config = dict(
    d_model=768,
    d_mlp=3072,
    positions='learned',
    dataset='wikipedia_en',
)
Each number is 128 + 32 x the weight over the matrix's rms, rounded and kept within 0 to 255. Layers, rows and columns count from 0. Numbers have three digits each.

# down: layer 2 MLP down (transposed), 3072x768, rms 0.0182, rows 1250-1263, columns 672-767
# up: layer 2 MLP up, 3072x768, rms 0.0263, rows 1251-1264, columns 672-767
down1250:146119125104119096208164167152134148158176146105093222110081169101157158119146098128179163131179167207111071153111132056074137129128101037116137077121069158181115141049078113059144113092147138132149133129153139064103109118154122147103122149110156163152173179118178120164092152070085111134
up1251:158153109122084159082086167136113082063103093203183163081184154077148104127081131088094147148141146122150133143092170207195079128110090103118114106054190109092159137134114146084120159092123148079156058064132090137108099123103154225162116123151128120109147077156119178069175106139126152099
down1251:103095133156093065170121071102149172129141161110106082155137153196059145057160072070122180090189091082116129134080053139152112102073217136160164087144102128196080136071146156075128062133074130218103109109093189079101129148101117179198119179123104084188068091100162123138182139129147172107
up1252:153143123125113133134143131110162161115120127168178126134089103092128133154104108103149152120084139105157112122115123133122129143154114096137138124088175138127130085122177112141114136106156069170140137122138141131079151123125141133118150115133129138140139096106147167098131138125166119124
down1252:120123138122162105133104170123114119090122145148090109127136138111121107132138119155117137092110107118104151154137154160125109135135098112124134097158129104137129119157137135140125123103124153123169115079122119114156127121154123112134112129124096122120131133131142089133146136137122114102
up1253:114087084140210107134091127126176187162100040114187163055183095189135179207106129082093006093194119164184147112124161180122133113131157211036124063088100199102113110255161079032096140140123149157163064145170198110058059173104082096088138206127135134140019190179131141159163180222160106116
down1253:112184167196061125194176025174145065204070130146117166178145217172121158164071177112186123120099172097103239207168157158141127096139066168136081188105155148090143171119182187167127135091099100093109157090094178107080168163209210086110150071098170163178055184197171136110179165156025060154
up1254:125135116106141129090131169151165128102133180167147147121117137153114148114100121140071107079124182101169139121059124107144197102101109108124183097083122121136095080101071194081097081140152161143152146092112167139083113111120170148188135183122025098180189139125117122114149083124134108122
down1254:121155179152190172123138091142103128134074137151124159116157161126117098135112084134157126166169189105123045162132080035084115126131132135120125119143083142088152185163124136116136144158101115124106175157117110125129117098128127095086159103180192194124118179117160116069118150119080111070
up1255:151055146166145104112205135068157209138161092121107114142184081089151075064104089175073102135110095150105126132000124091042172195147113104134133114115076138119139143092210112112122151099163100121153157098123137125110158098147094118145140177171194115192134147092139112150233173096165190141
down1255:170068050144125169072120137173122083170096085149130160117138058136120055123152150134078129091129088160131078088129167200132184040070039201123093165108107058197163182148149164070139179209139086142195163086133091088081112138216191100142123077097191144011088134215079135081144093063034153186
up1256:136117096144119119115130155132143157124126135158121114128149128099108168124127134094173144167133173101114126139134118136113124123093102110131112120112140128107078130178145123120122143130120113089076098130114166116093120156106161157126102180113094115142106101142124155123125105182159116148
down1256:096108145102123123142114104148142127115134103127131153112159123107131124125119133133107145113137137136156102118119129128142168124142131133116135110137131146145113122142117143137135188137094126131127114133128140115132132108145150136148113146127145116132138147123123119158122115113131148130
up1257:169130165177146143130086171116131131136085120119151119181124158075138132080102099143083076089104142152174104224134107087108123164138079098120110109093126101087088096138074090121118106135217086132211172166184064138121092114087106110133064174098135074141133132099016101068110114108122070118
down1257:195133169066118184117100125124146138000118173075116137107110223116117150103150126096191139184149151157117076150106215166136088070187138108125161073127163142166063140103138032143130164129093127095177098103074149129066133167187170153183072200167111126085145165201140114134104193067101131122
up1258:144096105140167120089124165059231101114136078125141122126165118130161103135126115104120144171081112066167088147050112149140138160160122070144149068153201113179110160086106108121089132062146153128110089157121166167123160080096104107145047125115064150111140106104146136047135096119184086127
down1258:197110117066089123255156148154027111091172065058081127136101081108170106103049081109137238056042057110066172058146097111110184099111097093117132176090154076177093152110144146193130066113069124091175069129101220151128137130155230117073134166110121164154131075037119113163102164154220118093
up1259:098123071162126142138144111152147149150110151141111118098141160104144122120172132108145083166106149130115137104087115132110127145140121132130109115110103129102153135136134153154123102102082113112079107134107102127122123125107089106121103149123152129110124128135104180133149139145159091107
down1259:131135134127120100133117135118143118106132132145150149130131111144125143107128143136119143106128116111140127105119128160102128116152142109137112146159142096114107148134139138128120110137136099118138132131152120119120117140123128128117109123115132112156150138146131145138119129131099125148
up1260:124107080119119129121173093062085165117165142117173117122067168064159112126117145147140144093121178125107153134161135161043132075080102145137082108135212130126117069172176161145151081107170140180183067092081107071149132107119155140081122128167134124103145138171133150081132097182140092116
down1260:043115201135155139145163083104163118056084141151164104179126097147137181126041156147174157166116163102106107137132105092184128153159134128115122092107119129159106103180112128168138081088115130097117140175110167072155074143101158189202121127123127133118077183179130115165114106090150090159
up1261:119113125125069104103164146172137084078127053101127168111110137126135084129184079117226087180104109129133152125095133129091168142065103112150099116097129124145154103177169091097103211145112085159132038057136155092099182151115137132116086144119090185105129137141192130136161150153149186178
down1261:092108138117035078147169173156088088200153139138190182161083123078230138098105129244077138142165083067138079100082112119116107094127090122122149085128097101154049140114123139133164065107177100139239057102107078099145155134108109113112159095183198168142128183084110134165150178239068131088
up1262:158104129132133136154147130138110174118136148164108076138157148104153125146166116111134099175150092106133191138115117095132126113110107135085138100101126146085121127154141122111090069103111149118134128094099134063125149104088085142094141133147117180105104142129122163107136102123140113100
down1262:133107150124115128124121110126124112116126139143149141122067154117130125133107129137114152146129159132106126111155144138128118145138132116113132115137132110139117115111118130146134114146120128117113131131121128126124111119122128114111138140119132123117126127128118113148109135135133134124
up1263:107129116090107097089114177122119175110138099165113117125098162126126141158169135134146133151123146116115165116120115180110150097113167124121128080094119141084139108141106134142142133137118122159076130140101130086107106147099153129143127135127126147107129094121160170115147110143129146132
down1263:120110140124111140092125122143123120083130108126130132129125117109160131129152134114135134171131111146131098124104158155110130146116100125128122146143136125119103141108139136141112156138116122131171140125133121143144131119146132112114144133088109123136144153150147128169088111135085123118
up1264:154115119145129146155141115096174121155129145156164123160142108132124125132157117133151127146105132099149152138159141169107141114104127148128114094146136140118151101113099137106113123126164176156111075129106133137088109107122132122140135179133119144118096120161128141132170110149191122177